config = dict(
    head_dim=32,
    hidden_act='quick_gelu',
    norm_place='pre',
    qk_norm=False,
    bias='qkv',
    weight_decay=0.04,
    lr_head=0.00809,
    decay_fraction=0.414,
    max_steps=5613,
)
Each number is 200 + 20 x the weight over its row's rms, rounded and kept within 0 to 999. Layers, rows and columns count from 0. The size before them is the row's rms in percent of the matrix's.

# layer 8 MLP up, 512x128, rms 0.256, rows 249-303, columns 64-127
100,206,178,189,192,212,201,171,222,169,186,188,177,225,201,229,181,200,194,189,179,232,172,228,198,179,217,209,238,215,175,231,208,184,204,204,222,198,201,226,186,197,202,183,203,192,135,241,196,198,209,174,214,198,172,194,197,204,183,223,190,207,188,201,186
093,221,203,218,182,208,223,190,239,189,194,216,193,185,169,228,191,179,207,205,223,192,195,184,182,177,204,224,183,197,217,185,207,216,210,227,214,177,202,182,198,240,139,187,221,149,207,184,211,190,197,231,204,174,214,184,199,241,217,180,179,196,213,215,183
103,195,180,228,209,206,183,197,189,174,197,192,168,238,202,197,189,201,187,187,199,197,219,208,232,256,185,157,220,181,229,211,230,208,205,195,209,171,197,202,195,189,218,202,201,180,171,190,175,238,197,167,210,215,187,212,175,167,225,228,172,244,220,188,191
103,209,208,173,166,200,193,195,164,226,192,204,218,203,160,188,218,210,197,199,214,229,192,213,221,231,215,178,162,178,196,195,205,224,196,230,181,203,200,188,197,164,164,206,235,170,220,206,195,241,196,206,164,187,190,172,188,197,184,245,229,204,170,169,209
096,223,182,203,189,210,233,159,184,168,195,202,213,215,151,213,189,222,220,214,221,211,221,181,200,215,200,188,232,208,219,187,222,201,210,204,224,208,189,211,198,205,213,176,175,188,184,217,201,215,239,206,198,215,197,204,206,225,196,245,212,243,210,206,215
095,191,188,237,206,208,191,180,205,226,230,224,163,252,210,248,186,189,184,181,192,162,197,172,205,191,184,225,187,211,184,197,220,201,224,202,200,170,202,182,192,203,207,174,189,191,204,173,183,152,168,215,185,188,173,198,208,200,191,202,224,171,188,186,180
102,186,187,200,180,200,218,175,179,168,163,168,183,201,224,237,186,158,161,192,195,189,187,204,167,215,186,207,163,167,194,194,192,201,201,157,200,233,168,211,208,213,205,176,214,196,235,188,211,214,218,202,208,210,193,184,194,183,207,180,183,206,224,181,180
100,211,185,212,212,220,191,206,191,187,216,193,207,208,211,220,202,205,209,207,178,247,158,198,190,211,197,166,207,189,212,176,149,221,177,175,211,170,207,235,197,201,179,182,219,189,227,184,181,211,218,220,190,194,213,188,209,160,190,222,231,211,177,188,241
096,198,192,194,172,204,177,208,201,188,190,176,206,173,199,212,179,214,210,190,175,195,206,186,241,209,206,180,209,201,181,224,191,221,229,184,238,169,201,206,194,196,224,224,217,174,183,224,182,186,153,184,216,203,252,191,187,188,209,202,191,190,200,154,190
102,206,191,180,175,188,206,213,157,192,231,222,159,208,228,205,206,211,191,212,221,163,193,189,226,207,186,164,183,191,202,211,228,159,214,236,189,211,185,192,222,181,207,190,213,223,231,186,177,199,191,173,202,218,166,163,192,221,202,219,206,170,216,227,169
099,177,223,207,199,212,223,190,205,200,221,211,204,188,200,190,247,160,226,229,222,206,161,205,203,182,187,216,169,227,226,188,221,239,195,195,191,187,155,238,231,172,223,211,189,205,189,193,173,203,204,164,234,227,189,211,215,177,197,220,211,226,229,204,208
103,178,193,208,154,205,198,208,216,194,208,202,173,202,202,226,199,210,209,190,225,201,199,173,206,196,202,212,188,168,206,206,161,207,197,206,228,181,244,187,208,223,217,216,213,219,212,183,205,221,169,195,150,189,200,189,203,220,190,217,194,210,218,214,173
092,196,208,198,217,201,195,162,178,150,202,202,192,189,210,238,204,165,225,198,217,204,214,198,198,192,190,205,208,191,231,150,212,183,219,176,181,217,212,214,202,192,183,205,202,199,222,189,214,185,202,226,162,194,246,199,196,204,175,225,161,197,256,229,202
100,206,229,172,195,191,255,221,223,222,193,204,204,182,216,143,182,195,226,202,197,183,178,153,218,216,176,240,186,212,244,177,193,180,185,223,204,228,173,169,219,204,204,194,215,228,195,191,187,208,164,221,214,211,216,178,188,212,236,193,208,211,224,160,186
101,219,201,193,195,212,208,215,181,211,186,201,184,196,188,188,178,172,200,214,210,168,158,193,187,164,232,182,176,184,191,223,220,186,157,187,164,193,203,203,201,198,191,234,218,202,163,181,209,208,212,179,220,189,176,185,233,204,187,197,233,197,200,197,212
089,222,188,187,163,209,210,202,186,232,220,186,213,187,185,194,194,193,175,209,225,200,160,209,216,171,238,238,177,211,225,210,234,186,208,222,183,198,184,209,182,224,216,188,235,213,192,156,198,208,212,226,198,227,191,238,201,209,213,212,194,185,164,201,231
096,213,204,162,197,241,149,141,191,228,185,197,189,207,184,219,166,200,168,251,217,204,204,175,196,217,220,189,182,211,193,214,186,184,189,212,159,190,179,185,220,159,210,189,241,192,239,208,179,190,174,238,206,202,205,207,199,205,200,222,166,167,174,191,214
090,220,181,202,181,229,218,245,234,186,189,176,217,173,197,182,171,207,187,228,138,185,187,192,191,209,240,193,214,210,212,218,205,218,231,187,195,217,188,196,201,208,189,180,182,173,190,198,213,232,215,211,201,206,221,214,200,198,236,206,179,196,204,170,190
092,197,206,161,185,213,223,185,172,182,194,198,162,175,233,252,237,196,206,198,209,206,194,209,233,236,223,167,194,188,216,211,199,233,156,230,208,189,177,219,189,207,226,177,176,203,200,194,184,204,203,200,215,203,214,163,187,200,191,176,216,158,173,227,232
097,154,242,175,234,215,202,155,189,205,197,212,230,217,172,187,204,190,218,213,220,228,196,219,184,229,235,191,204,204,194,214,217,212,182,210,179,190,204,198,182,190,198,195,213,156,206,186,206,180,215,211,202,161,200,218,197,220,175,189,218,225,168,179,174
095,166,182,158,188,177,168,209,193,225,189,229,185,195,184,229,194,184,179,187,221,187,182,188,225,195,180,218,172,213,186,211,176,212,221,219,189,199,237,225,183,181,210,216,207,222,190,190,205,176,174,176,184,193,201,208,205,182,184,206,223,179,183,183,194
104,176,186,164,166,187,208,193,181,171,198,217,194,157,201,157,184,215,193,236,147,201,161,221,222,198,182,165,178,193,203,208,181,194,186,222,184,204,171,213,179,174,192,190,176,239,187,216,209,197,199,168,187,193,183,214,235,185,204,192,189,223,220,181,208
099,177,211,226,180,223,180,204,220,218,178,221,211,211,221,215,210,210,182,192,199,224,212,206,201,164,185,204,193,175,205,206,193,228,193,193,201,182,217,223,234,208,215,208,192,185,204,231,173,195,185,189,174,186,200,214,178,180,175,234,222,204,202,191,217
096,175,193,191,231,138,195,176,172,214,198,187,215,203,222,202,199,217,180,203,182,195,237,177,228,198,245,211,197,223,204,195,212,217,218,207,223,172,188,210,228,192,244,188,186,140,181,195,213,231,211,204,195,209,229,199,183,194,198,181,211,226,181,250,163
096,203,212,219,208,183,205,202,197,218,203,190,177,210,206,186,195,193,231,175,202,171,188,210,239,172,203,232,191,226,216,232,202,183,178,172,203,194,158,186,181,174,190,213,235,205,227,209,206,178,187,206,195,203,196,195,185,213,191,205,203,236,183,203,180
096,209,256,176,177,198,201,223,215,226,201,209,186,183,204,209,183,223,193,170,196,186,193,203,186,174,166,200,203,248,209,187,250,196,198,230,174,184,202,217,183,206,225,233,202,194,184,184,180,189,168,163,201,214,192,167,214,184,199,191,181,214,224,175,232
096,214,206,179,240,175,241,215,175,180,166,214,220,185,186,213,177,196,207,206,193,158,213,193,224,184,203,221,180,179,185,206,205,173,200,209,184,229,210,193,215,187,195,200,232,187,185,189,194,160,198,214,177,189,190,229,241,192,161,219,224,189,224,219,200
093,183,187,201,185,202,200,218,227,198,210,186,203,213,205,207,213,190,212,251,186,233,201,173,164,203,190,189,201,209,195,204,201,215,197,211,193,208,180,179,228,210,165,183,231,175,189,220,209,196,179,221,200,193,237,180,205,200,200,198,235,197,193,182,216
101,191,216,218,218,179,193,198,198,178,216,208,198,222,227,216,204,215,200,158,223,207,228,170,218,186,225,202,171,204,199,207,193,203,191,196,226,215,188,198,194,208,178,194,209,207,203,186,186,162,154,211,194,178,208,163,188,203,156,221,156,204,186,203,211
123,178,196,190,200,193,218,202,198,167,224,190,193,204,186,207,194,173,194,213,204,199,176,202,189,198,213,211,195,209,191,190,207,226,211,210,241,192,155,219,223,207,210,181,197,189,194,188,168,205,210,195,199,180,226,206,192,207,199,226,213,190,207,207,187
098,205,179,218,215,181,195,180,209,186,159,192,216,204,203,210,213,227,202,207,185,198,185,239,189,237,218,201,236,225,182,183,236,206,210,210,214,213,198,166,173,201,199,193,204,207,195,191,210,167,203,188,178,215,234,200,172,194,222,202,196,249,209,194,189
097,221,215,177,161,207,194,205,199,222,235,196,192,195,202,197,171,206,187,212,221,213,171,228,224,206,157,210,198,184,192,192,192,195,175,215,242,210,250,219,193,222,168,173,177,220,184,190,198,187,196,151,209,204,194,217,191,196,197,172,176,184,241,209,186
102,171,201,172,197,244,217,177,225,227,176,179,199,181,212,197,181,189,190,212,229,206,193,185,206,211,220,188,190,215,210,160,197,215,190,177,216,206,194,209,244,225,190,191,215,198,197,185,214,226,210,203,228,200,209,185,241,182,234,223,227,210,191,185,218
108,220,228,217,202,213,220,203,218,205,197,180,213,212,193,179,158,171,227,202,182,220,181,205,214,182,216,186,228,182,172,196,212,201,227,231,221,215,199,192,206,160,183,200,170,236,226,223,185,181,170,205,194,159,172,187,195,229,206,217,205,229,212,188,190
105,199,233,217,202,160,193,181,134,219,183,174,202,221,217,193,205,223,214,206,158,222,200,196,188,183,163,215,167,201,196,208,206,212,224,196,165,222,169,171,226,218,189,204,220,146,187,213,190,207,231,211,187,217,193,200,209,180,223,188,216,206,174,191,195
098,220,161,219,191,184,178,215,168,187,225,191,222,203,215,207,173,176,178,213,180,225,165,201,211,191,224,206,204,241,214,165,221,218,232,207,240,192,200,215,213,168,177,219,204,205,173,185,197,224,203,254,209,199,201,203,212,177,208,234,207,175,207,185,187
098,196,195,176,225,170,176,212,201,208,189,212,206,226,198,178,225,176,162,178,194,221,186,199,210,175,203,223,223,186,195,186,201,208,176,206,179,220,207,215,214,195,221,180,148,217,203,182,191,198,192,199,190,214,193,185,185,200,201,219,211,200,157,183,219
098,174,191,189,189,226,204,182,191,171,215,203,163,185,190,173,180,154,190,213,213,205,177,188,239,194,194,201,178,190,222,184,188,184,188,214,202,193,228,207,193,218,176,150,204,163,202,171,186,221,175,190,188,202,205,190,199,212,196,202,218,178,197,209,191
094,189,205,194,198,147,203,191,204,208,227,200,223,173,211,247,166,207,206,212,226,220,198,192,198,172,242,189,207,193,189,209,225,181,202,185,203,228,178,205,200,197,201,212,232,151,191,197,216,208,202,168,192,209,213,182,167,194,195,202,223,196,202,196,208
096,171,196,209,212,198,196,167,202,234,194,162,223,205,213,222,223,195,180,213,201,199,236,226,229,164,223,205,196,178,230,190,233,194,207,176,194,227,201,174,220,213,197,221,185,159,209,221,181,206,195,181,182,176,207,185,174,183,210,217,204,198,221,238,219
098,163,174,182,192,235,216,219,240,195,209,224,189,175,188,204,195,208,197,214,170,196,182,213,202,227,255,201,172,181,199,220,206,182,192,209,228,193,194,193,199,185,205,201,208,230,219,202,204,181,182,206,186,215,182,188,192,199,183,178,223,236,234,204,206
108,172,203,195,158,191,200,208,182,168,223,201,191,221,184,197,195,202,205,228,206,191,176,194,212,173,193,217,187,203,180,195,236,191,180,223,205,204,180,186,182,201,204,207,209,191,176,195,176,183,236,168,206,209,237,216,235,196,192,206,202,239,216,202,232
094,185,196,192,191,211,192,205,191,202,146,173,193,182,172,209,212,230,196,210,201,189,171,244,209,200,231,195,197,211,188,183,223,199,202,194,196,185,211,190,213,210,240,216,174,200,220,221,182,215,196,217,234,213,210,210,252,190,175,218,166,179,172,215,220
105,199,216,175,199,225,207,207,222,179,185,186,207,190,184,225,215,178,225,183,207,209,173,211,195,211,229,189,206,185,176,208,186,196,210,219,176,193,154,246,203,211,172,204,209,186,200,199,196,205,192,160,188,230,190,200,219,192,208,211,190,159,197,240,208
108,183,168,208,192,191,203,187,173,172,191,214,211,211,222,197,202,173,200,218,188,209,177,220,212,197,210,196,202,194,190,206,187,176,195,232,233,206,173,180,240,215,213,184,222,207,219,207,197,189,208,199,194,178,216,177,167,166,220,220,205,204,208,239,235
102,201,198,169,209,209,238,144,183,178,218,186,195,199,152,202,183,213,174,177,190,177,219,214,229,205,220,218,206,229,185,202,207,189,181,226,140,219,209,188,190,209,187,193,220,209,202,173,202,203,205,217,170,216,179,218,192,198,194,176,216,247,207,186,195
097,235,216,202,175,207,179,226,185,206,201,200,224,199,201,214,170,189,191,196,197,198,249,193,216,202,193,238,241,207,199,187,214,207,197,212,163,197,191,214,202,199,191,211,197,137,174,183,186,189,188,195,191,193,230,208,184,222,205,202,187,203,192,219,236
099,195,229,232,216,194,212,180,182,226,190,205,190,183,213,211,202,196,207,158,187,189,200,211,180,187,170,193,190,216,176,214,187,176,212,210,217,188,189,189,213,237,227,221,264,225,171,165,191,229,226,185,220,195,210,187,199,193,206,188,171,203,241,206,191
105,196,189,167,203,206,183,206,202,184,185,200,212,206,209,171,228,161,201,232,213,217,246,218,179,164,172,200,192,191,192,201,217,219,203,202,210,220,201,207,206,164,230,181,216,227,218,186,182,165,208,205,214,206,200,190,203,205,192,214,207,185,233,199,210
101,183,212,186,184,203,184,182,209,177,211,206,231,202,207,181,226,209,183,182,184,216,184,193,228,192,201,200,182,187,220,210,205,192,206,199,193,230,161,233,172,224,190,210,215,212,220,195,201,192,192,179,220,216,211,207,184,160,154,225,205,231,220,197,240
095,197,162,220,232,220,189,173,191,202,194,202,190,233,204,194,181,219,186,215,182,185,194,189,199,227,199,193,217,220,186,200,172,202,200,220,204,221,217,216,186,199,190,166,222,207,201,199,209,159,185,244,184,206,195,190,229,208,177,215,235,180,233,189,213
098,204,185,232,202,197,220,184,213,204,197,218,206,182,186,187,191,181,175,186,205,204,181,227,182,193,176,226,220,187,199,211,205,208,241,218,184,244,212,219,187,172,195,223,224,224,221,170,157,199,201,168,193,215,215,216,175,183,203,226,193,185,203,212,170
098,202,143,221,194,230,214,199,208,199,173,215,206,194,207,192,199,197,177,217,179,201,160,185,237,195,180,203,227,232,203,183,206,211,228,253,193,196,199,181,208,195,209,194,219,199,170,216,220,208,215,176,175,243,221,213,210,170,198,204,211,239,188,188,200
101,192,151,172,207,216,203,185,175,195,234,186,173,207,197,179,192,193,215,198,192,165,214,176,213,243,224,195,216,199,215,204,213,195,164,203,217,200,223,197,160,174,191,197,204,172,218,218,200,211,207,194,195,169,244,220,186,198,165,185,164,207,178,202,197
096,167,191,188,224,200,215,192,195,193,221,212,234,219,187,138,152,182,229,205,192,214,232,206,172,154,247,211,180,166,203,197,204,196,194,198,243,212,183,196,207,205,176,212,220,187,204,188,209,211,220,213,203,244,202,187,202,192,197,170,191,179,224,185,212
# layer 8 MLP down (transposed), 512x128, rms 0.269, rows 249-302, columns 64-127
104,233,217,218,194,189,201,194,194,178,181,229,175,186,170,190,215,173,187,176,187,176,204,187,183,214,154,154,256,179,215,215,185,186,198,220,227,181,234,206,255,219,221,188,188,213,195,200,207,173,213,179,212,186,214,206,247,238,188,233,217,208,202,204,211
096,240,196,203,183,201,168,191,156,201,191,182,203,246,181,194,218,201,178,206,166,213,217,204,206,206,173,177,210,229,217,197,209,206,178,198,186,213,181,198,197,202,201,212,225,204,166,226,187,232,228,224,208,212,207,220,169,206,201,216,216,194,187,199,220
095,208,172,200,206,200,190,205,192,192,191,179,165,236,232,234,186,213,201,190,222,236,215,222,185,223,201,195,196,220,187,208,167,250,216,216,232,184,225,220,209,208,203,205,170,231,212,191,159,228,188,228,194,232,195,211,226,213,214,212,202,231,179,188,191
101,199,212,233,220,209,198,242,202,193,174,213,247,227,223,200,188,192,175,190,191,181,238,221,232,226,232,212,177,200,173,207,188,214,208,172,190,198,169,181,189,233,222,179,190,212,196,185,213,187,209,211,204,243,208,192,213,253,192,227,182,185,183,182,200
103,220,188,168,207,228,182,229,223,228,171,241,217,221,192,225,179,189,208,202,182,193,203,206,189,187,172,191,196,223,150,202,203,200,188,204,199,151,211,177,201,200,203,197,208,176,194,207,202,192,215,210,203,220,218,192,222,156,229,200,196,190,223,195,235
101,198,181,177,185,194,199,220,191,215,178,197,230,185,179,186,176,226,196,197,191,226,217,187,183,181,208,204,207,193,206,186,177,171,200,185,210,225,205,230,169,200,174,195,195,193,204,223,213,223,183,196,182,203,203,158,190,245,233,189,178,194,195,241,170
091,209,233,193,165,196,206,181,187,212,233,206,190,209,210,195,210,190,213,209,199,212,227,204,219,174,229,174,190,220,214,217,215,194,229,216,168,208,215,211,206,189,206,170,191,228,176,192,201,216,179,182,195,190,197,194,221,223,224,182,191,265,199,238,189
107,208,207,220,186,175,217,179,220,218,216,172,186,161,213,215,211,202,203,244,196,225,214,228,207,209,219,198,223,188,191,186,202,179,198,215,210,209,192,178,169,212,165,215,218,229,186,229,213,192,227,206,204,237,240,232,199,208,190,201,211,184,193,205,211
094,167,214,173,165,193,207,175,209,207,242,186,211,200,188,220,191,230,165,177,208,163,217,227,223,195,210,222,177,178,200,207,191,205,197,198,204,194,187,193,192,203,200,159,235,187,203,200,185,205,208,205,143,194,186,205,173,207,202,203,185,176,207,164,182
105,184,202,215,213,190,210,187,211,205,182,198,224,225,155,228,224,241,204,196,199,161,167,204,191,196,212,192,263,214,221,190,213,213,202,155,231,177,228,194,204,205,217,225,212,217,193,203,203,222,259,198,199,196,210,229,204,209,185,195,214,198,183,214,221
093,201,197,205,163,209,181,187,245,240,200,211,186,195,177,198,161,237,205,198,214,185,193,187,209,243,210,205,227,179,164,211,219,163,233,200,192,217,231,185,165,224,188,192,216,222,210,180,221,233,197,221,231,185,193,244,197,221,166,192,188,190,188,185,219
099,206,210,209,168,178,212,165,184,211,165,209,182,191,196,188,192,202,187,201,185,181,184,207,211,180,204,189,200,182,216,209,211,196,216,213,190,185,199,155,179,168,234,198,169,205,218,229,205,190,223,160,178,223,216,210,247,203,242,245,208,188,188,165,201
108,200,201,199,217,209,226,217,178,203,209,197,205,205,166,211,222,202,218,209,207,215,230,192,137,202,136,205,189,188,177,178,184,172,192,200,189,203,215,201,183,163,171,216,203,225,150,205,201,200,202,204,226,203,225,191,194,224,197,206,230,233,194,180,190
106,222,191,207,218,203,232,198,207,224,173,210,184,164,186,204,196,214,208,171,211,190,182,189,203,192,197,190,202,175,236,218,193,159,186,174,222,209,180,209,203,207,224,186,241,188,177,217,195,243,165,210,212,182,193,229,184,215,179,210,189,201,193,225,221
098,210,202,188,213,221,215,207,235,204,220,205,197,203,210,193,173,204,195,230,191,185,233,227,179,228,174,192,223,189,222,205,215,189,190,199,196,211,225,218,183,224,210,194,177,219,222,186,187,197,209,179,200,194,192,208,210,184,171,217,188,203,206,181,205
092,218,227,223,164,189,208,194,185,175,204,200,202,171,180,230,229,210,200,230,208,199,228,188,190,188,199,210,185,206,217,173,229,233,215,180,209,257,252,213,194,236,221,206,217,224,193,213,221,168,205,205,226,188,234,225,191,202,206,194,195,244,191,198,241
098,192,216,185,179,184,215,237,183,210,221,230,219,196,226,191,232,188,201,187,259,192,180,204,206,208,204,208,187,194,231,192,215,194,197,173,183,199,183,214,184,184,197,190,180,210,163,236,246,213,180,188,184,221,176,218,217,234,197,220,236,192,196,221,220
087,206,197,176,179,198,188,158,163,235,201,223,210,225,174,215,215,214,181,207,201,233,246,210,236,206,174,190,193,190,158,161,208,183,191,210,179,206,211,202,163,206,222,214,232,210,194,186,211,180,218,217,207,188,201,198,214,197,176,205,205,175,222,199,205
092,197,202,216,176,201,137,219,221,183,214,200,169,205,212,206,154,196,212,199,213,192,204,176,213,165,171,151,208,205,201,201,207,220,192,209,199,223,220,177,202,188,196,173,230,209,193,201,229,190,212,192,227,181,180,223,219,172,176,195,206,209,210,150,191
103,213,200,210,161,175,215,208,169,182,177,205,208,197,196,222,188,182,244,212,182,178,206,188,179,189,208,195,182,189,175,182,228,232,224,186,257,208,207,219,214,208,177,197,201,202,169,191,176,205,199,148,207,172,218,203,180,198,209,182,199,175,216,216,168
089,210,203,201,204,236,212,192,176,199,197,179,222,176,198,159,186,216,245,213,167,203,220,192,194,170,192,210,228,179,257,182,236,198,205,213,226,189,174,203,202,200,208,229,188,204,216,204,200,223,202,213,216,201,183,174,205,183,179,190,192,224,229,215,194
108,198,227,199,171,201,194,224,216,199,192,203,189,185,189,178,198,189,200,187,214,185,217,153,203,198,191,161,241,211,211,199,220,208,189,220,203,163,202,140,172,217,203,217,166,183,224,232,222,217,188,162,206,189,231,216,174,201,206,158,185,170,150,204,206
106,208,219,182,225,190,209,208,154,216,184,182,175,190,188,186,163,203,209,183,210,179,190,154,188,217,181,235,219,231,182,220,209,190,208,189,253,197,176,183,170,162,188,184,216,218,202,179,201,222,231,207,213,203,207,261,232,234,208,198,164,204,198,218,177
104,210,191,208,182,202,206,179,213,204,225,191,200,195,194,201,196,206,232,204,198,198,183,181,231,227,185,178,210,185,183,212,209,183,190,200,191,227,208,212,205,200,173,193,174,213,204,206,174,194,237,198,207,186,184,195,213,184,193,205,221,213,181,262,211
099,207,190,218,194,224,238,204,231,225,184,201,220,181,171,167,203,191,205,195,187,197,209,218,201,192,157,185,217,218,204,194,221,192,188,160,192,217,194,198,210,216,211,169,209,192,180,164,215,219,192,147,206,186,219,205,233,148,213,236,202,204,160,182,214
086,200,185,212,180,180,206,195,195,187,199,210,151,221,176,160,212,189,222,222,226,193,228,234,204,174,209,247,230,193,234,226,164,216,208,176,217,169,222,165,209,185,172,175,229,197,236,187,185,222,193,180,211,188,212,240,175,215,218,227,195,184,182,220,166
094,200,215,221,195,199,198,218,201,213,181,172,213,155,192,212,193,213,211,227,209,194,235,223,201,175,210,213,205,236,176,205,224,203,203,190,204,156,197,223,201,211,199,194,219,217,221,209,155,183,222,194,203,177,208,192,188,195,239,211,189,187,225,218,202
096,186,182,225,210,201,218,218,187,221,209,217,167,186,179,194,171,196,220,187,208,190,206,204,210,219,157,230,190,151,232,211,157,209,171,176,211,209,198,208,233,194,222,193,210,187,215,213,153,186,197,176,209,189,190,194,220,195,217,202,201,190,232,199,193
103,167,203,171,196,181,207,222,173,183,218,189,193,212,244,190,266,180,201,180,192,207,178,246,203,187,224,222,208,190,200,176,215,195,193,199,195,193,168,181,198,222,175,227,197,198,198,203,198,210,182,161,172,192,216,208,201,196,189,197,174,232,201,178,200
133,197,184,223,190,185,189,200,214,221,215,234,212,202,190,233,226,191,173,205,211,177,188,195,211,227,216,202,202,189,134,185,224,190,194,209,274,188,180,193,194,214,194,193,200,172,206,177,183,169,200,195,183,197,228,205,203,233,202,229,205,191,187,221,194
099,182,223,179,201,208,217,183,193,203,237,209,226,176,180,188,216,179,187,227,200,221,213,183,211,196,199,203,183,207,200,226,207,188,220,229,225,158,186,221,241,201,168,235,197,172,214,204,194,226,202,191,213,221,187,172,211,223,183,162,187,142,182,204,196
097,183,215,208,232,218,199,206,198,213,182,222,211,180,173,204,209,210,223,206,195,190,199,175,198,210,237,206,221,167,175,166,191,205,224,185,211,180,163,206,168,180,197,188,214,193,216,192,187,202,194,233,201,181,197,166,194,211,196,209,209,222,149,191,203
100,170,211,188,206,197,220,179,209,169,225,203,195,164,188,187,177,209,202,197,180,209,224,224,221,156,225,198,221,215,176,182,149,211,233,195,193,203,211,186,210,160,185,194,203,218,217,210,183,197,250,195,244,223,191,191,188,185,221,175,195,204,189,188,191
105,143,165,222,187,159,229,190,198,197,207,209,217,210,219,194,189,212,180,212,212,225,251,210,220,199,245,226,197,194,189,201,228,211,201,166,200,188,208,230,205,220,204,189,190,191,203,225,204,216,189,214,180,202,201,210,204,175,238,219,196,188,192,204,198
094,198,202,204,215,177,200,235,214,191,229,192,186,203,205,187,200,210,194,188,255,178,212,215,196,184,248,177,170,182,234,178,211,185,164,211,194,171,212,216,199,218,226,228,161,184,213,189,215,225,185,206,198,191,174,188,174,219,188,219,191,201,240,228,188
100,207,184,222,181,174,209,205,193,189,202,177,213,179,199,186,222,217,187,224,177,183,249,179,187,202,200,148,187,197,195,209,218,233,231,200,185,193,255,208,218,214,204,186,185,219,215,187,194,209,209,212,177,197,191,189,228,207,196,181,212,182,194,184,214
105,201,182,190,199,203,203,188,229,218,216,188,188,200,190,190,178,211,204,210,219,220,172,187,225,187,209,163,197,231,232,186,182,206,211,173,185,139,191,204,183,208,227,212,204,185,225,217,219,202,203,186,219,223,189,178,216,265,178,196,187,210,197,180,224
100,244,191,179,179,184,179,245,208,217,207,193,206,223,200,224,203,193,198,188,201,175,203,243,165,185,196,239,198,196,173,209,189,209,236,221,224,205,180,188,213,199,200,205,235,244,167,194,206,234,229,214,179,210,183,195,230,217,204,204,207,221,171,209,197
088,240,207,202,209,217,209,179,208,187,180,220,195,206,216,197,229,197,243,192,179,221,171,163,171,250,193,206,202,206,212,217,164,220,209,198,184,196,204,184,132,226,196,228,190,233,199,210,212,199,178,161,231,204,199,174,247,203,210,190,172,204,179,202,197
094,218,234,185,207,246,226,227,216,207,200,212,206,198,212,238,223,225,207,216,192,176,219,208,187,217,191,175,211,159,212,194,215,207,213,187,163,214,173,203,171,182,197,189,218,170,187,215,171,199,220,205,204,194,208,221,213,202,179,221,217,209,199,193,208
092,234,207,230,181,157,183,193,163,197,194,158,187,216,172,223,225,208,201,187,179,240,236,205,222,184,172,185,159,197,150,190,201,218,182,207,201,180,187,204,200,218,211,195,170,182,200,208,211,213,188,210,202,189,200,215,184,222,167,244,189,217,218,193,197
100,195,195,189,175,185,209,202,202,212,207,193,203,178,197,252,213,196,208,170,186,190,199,254,227,213,208,218,213,209,194,221,197,233,232,213,226,181,249,232,232,226,191,200,204,157,199,213,206,227,171,222,216,241,202,199,211,194,228,178,159,200,193,216,196
096,182,210,201,161,210,151,170,199,184,225,186,216,204,162,217,189,209,204,221,214,175,222,179,191,191,180,218,208,215,229,202,192,216,197,151,204,205,232,228,180,209,181,207,218,176,219,188,218,196,194,184,198,225,186,202,184,176,228,218,198,163,220,198,210
106,198,146,194,224,177,193,162,189,233,166,213,207,171,207,207,211,205,197,187,175,200,208,203,208,211,207,192,200,124,199,177,227,206,189,179,213,201,237,234,206,182,181,183,192,207,175,224,208,246,195,179,198,211,232,226,214,204,210,208,175,181,183,185,223
114,196,167,219,212,201,202,215,197,186,164,224,186,194,187,160,176,216,190,236,199,219,210,220,192,198,213,206,209,196,212,197,207,187,222,224,247,185,207,189,214,182,222,196,182,206,206,187,227,186,199,240,219,206,188,192,194,208,210,183,203,196,187,209,209
107,197,188,179,220,207,186,182,175,224,183,183,199,164,179,189,210,198,245,198,207,201,208,168,187,191,217,235,213,204,183,244,206,197,163,233,166,238,211,176,212,204,188,207,206,181,228,187,194,182,178,186,182,198,221,196,216,230,173,209,170,199,203,192,210
103,222,230,193,236,166,195,150,158,230,182,185,181,201,188,207,212,200,210,245,180,181,218,211,202,233,173,224,173,196,217,208,192,232,178,182,194,227,219,192,217,177,176,187,167,192,227,197,179,209,197,178,199,201,226,226,205,175,222,204,215,212,175,182,214
101,190,170,191,206,189,200,216,224,212,211,214,214,195,217,199,200,206,206,217,184,201,206,201,223,218,225,215,227,171,220,224,221,205,185,206,158,212,217,228,204,153,179,202,160,192,192,219,203,173,190,179,159,209,240,207,228,198,181,211,246,214,174,176,215
102,226,189,205,187,212,199,202,196,216,198,184,180,220,200,215,179,208,214,224,195,179,237,219,189,210,206,202,209,200,188,194,194,223,195,229,162,204,201,200,220,198,211,170,202,208,223,169,189,215,209,200,206,234,183,176,212,200,208,206,227,212,208,198,224
110,199,168,215,192,220,190,211,233,175,175,208,198,173,181,193,211,207,199,209,211,174,207,215,208,220,195,177,225,226,160,173,221,209,214,209,178,186,234,209,171,229,213,188,185,198,229,203,195,187,127,222,197,186,199,173,195,199,174,226,226,234,219,222,212
097,205,172,216,208,197,188,195,250,193,248,216,197,192,184,177,222,189,171,194,206,206,216,203,184,172,214,204,209,177,225,195,210,206,191,184,214,178,149,187,207,184,211,213,223,205,176,195,199,198,201,184,207,220,189,229,197,207,251,183,216,216,185,190,214
096,220,181,220,184,217,209,215,225,217,224,211,174,204,218,207,202,207,192,240,170,183,199,232,233,195,213,198,210,209,189,207,179,208,214,235,198,256,184,232,209,210,214,206,210,188,214,211,211,194,186,180,184,221,186,197,224,166,210,197,208,203,182,249,182
103,214,182,209,182,225,196,205,187,165,214,190,194,169,154,193,194,214,244,231,210,203,172,175,157,208,224,213,240,187,190,221,217,225,248,186,209,206,196,214,197,175,191,198,212,234,220,198,227,229,226,158,235,172,165,196,184,210,199,188,215,198,210,230,206
095,193,188,205,194,178,211,194,196,221,189,224,198,181,193,185,181,236,212,177,200,228,203,192,183,241,196,210,167,210,235,159,189,191,168,214,223,223,212,218,218,193,216,210,237,224,200,209,203,224,185,209,185,203,171,214,188,219,222,225,214,197,172,204,252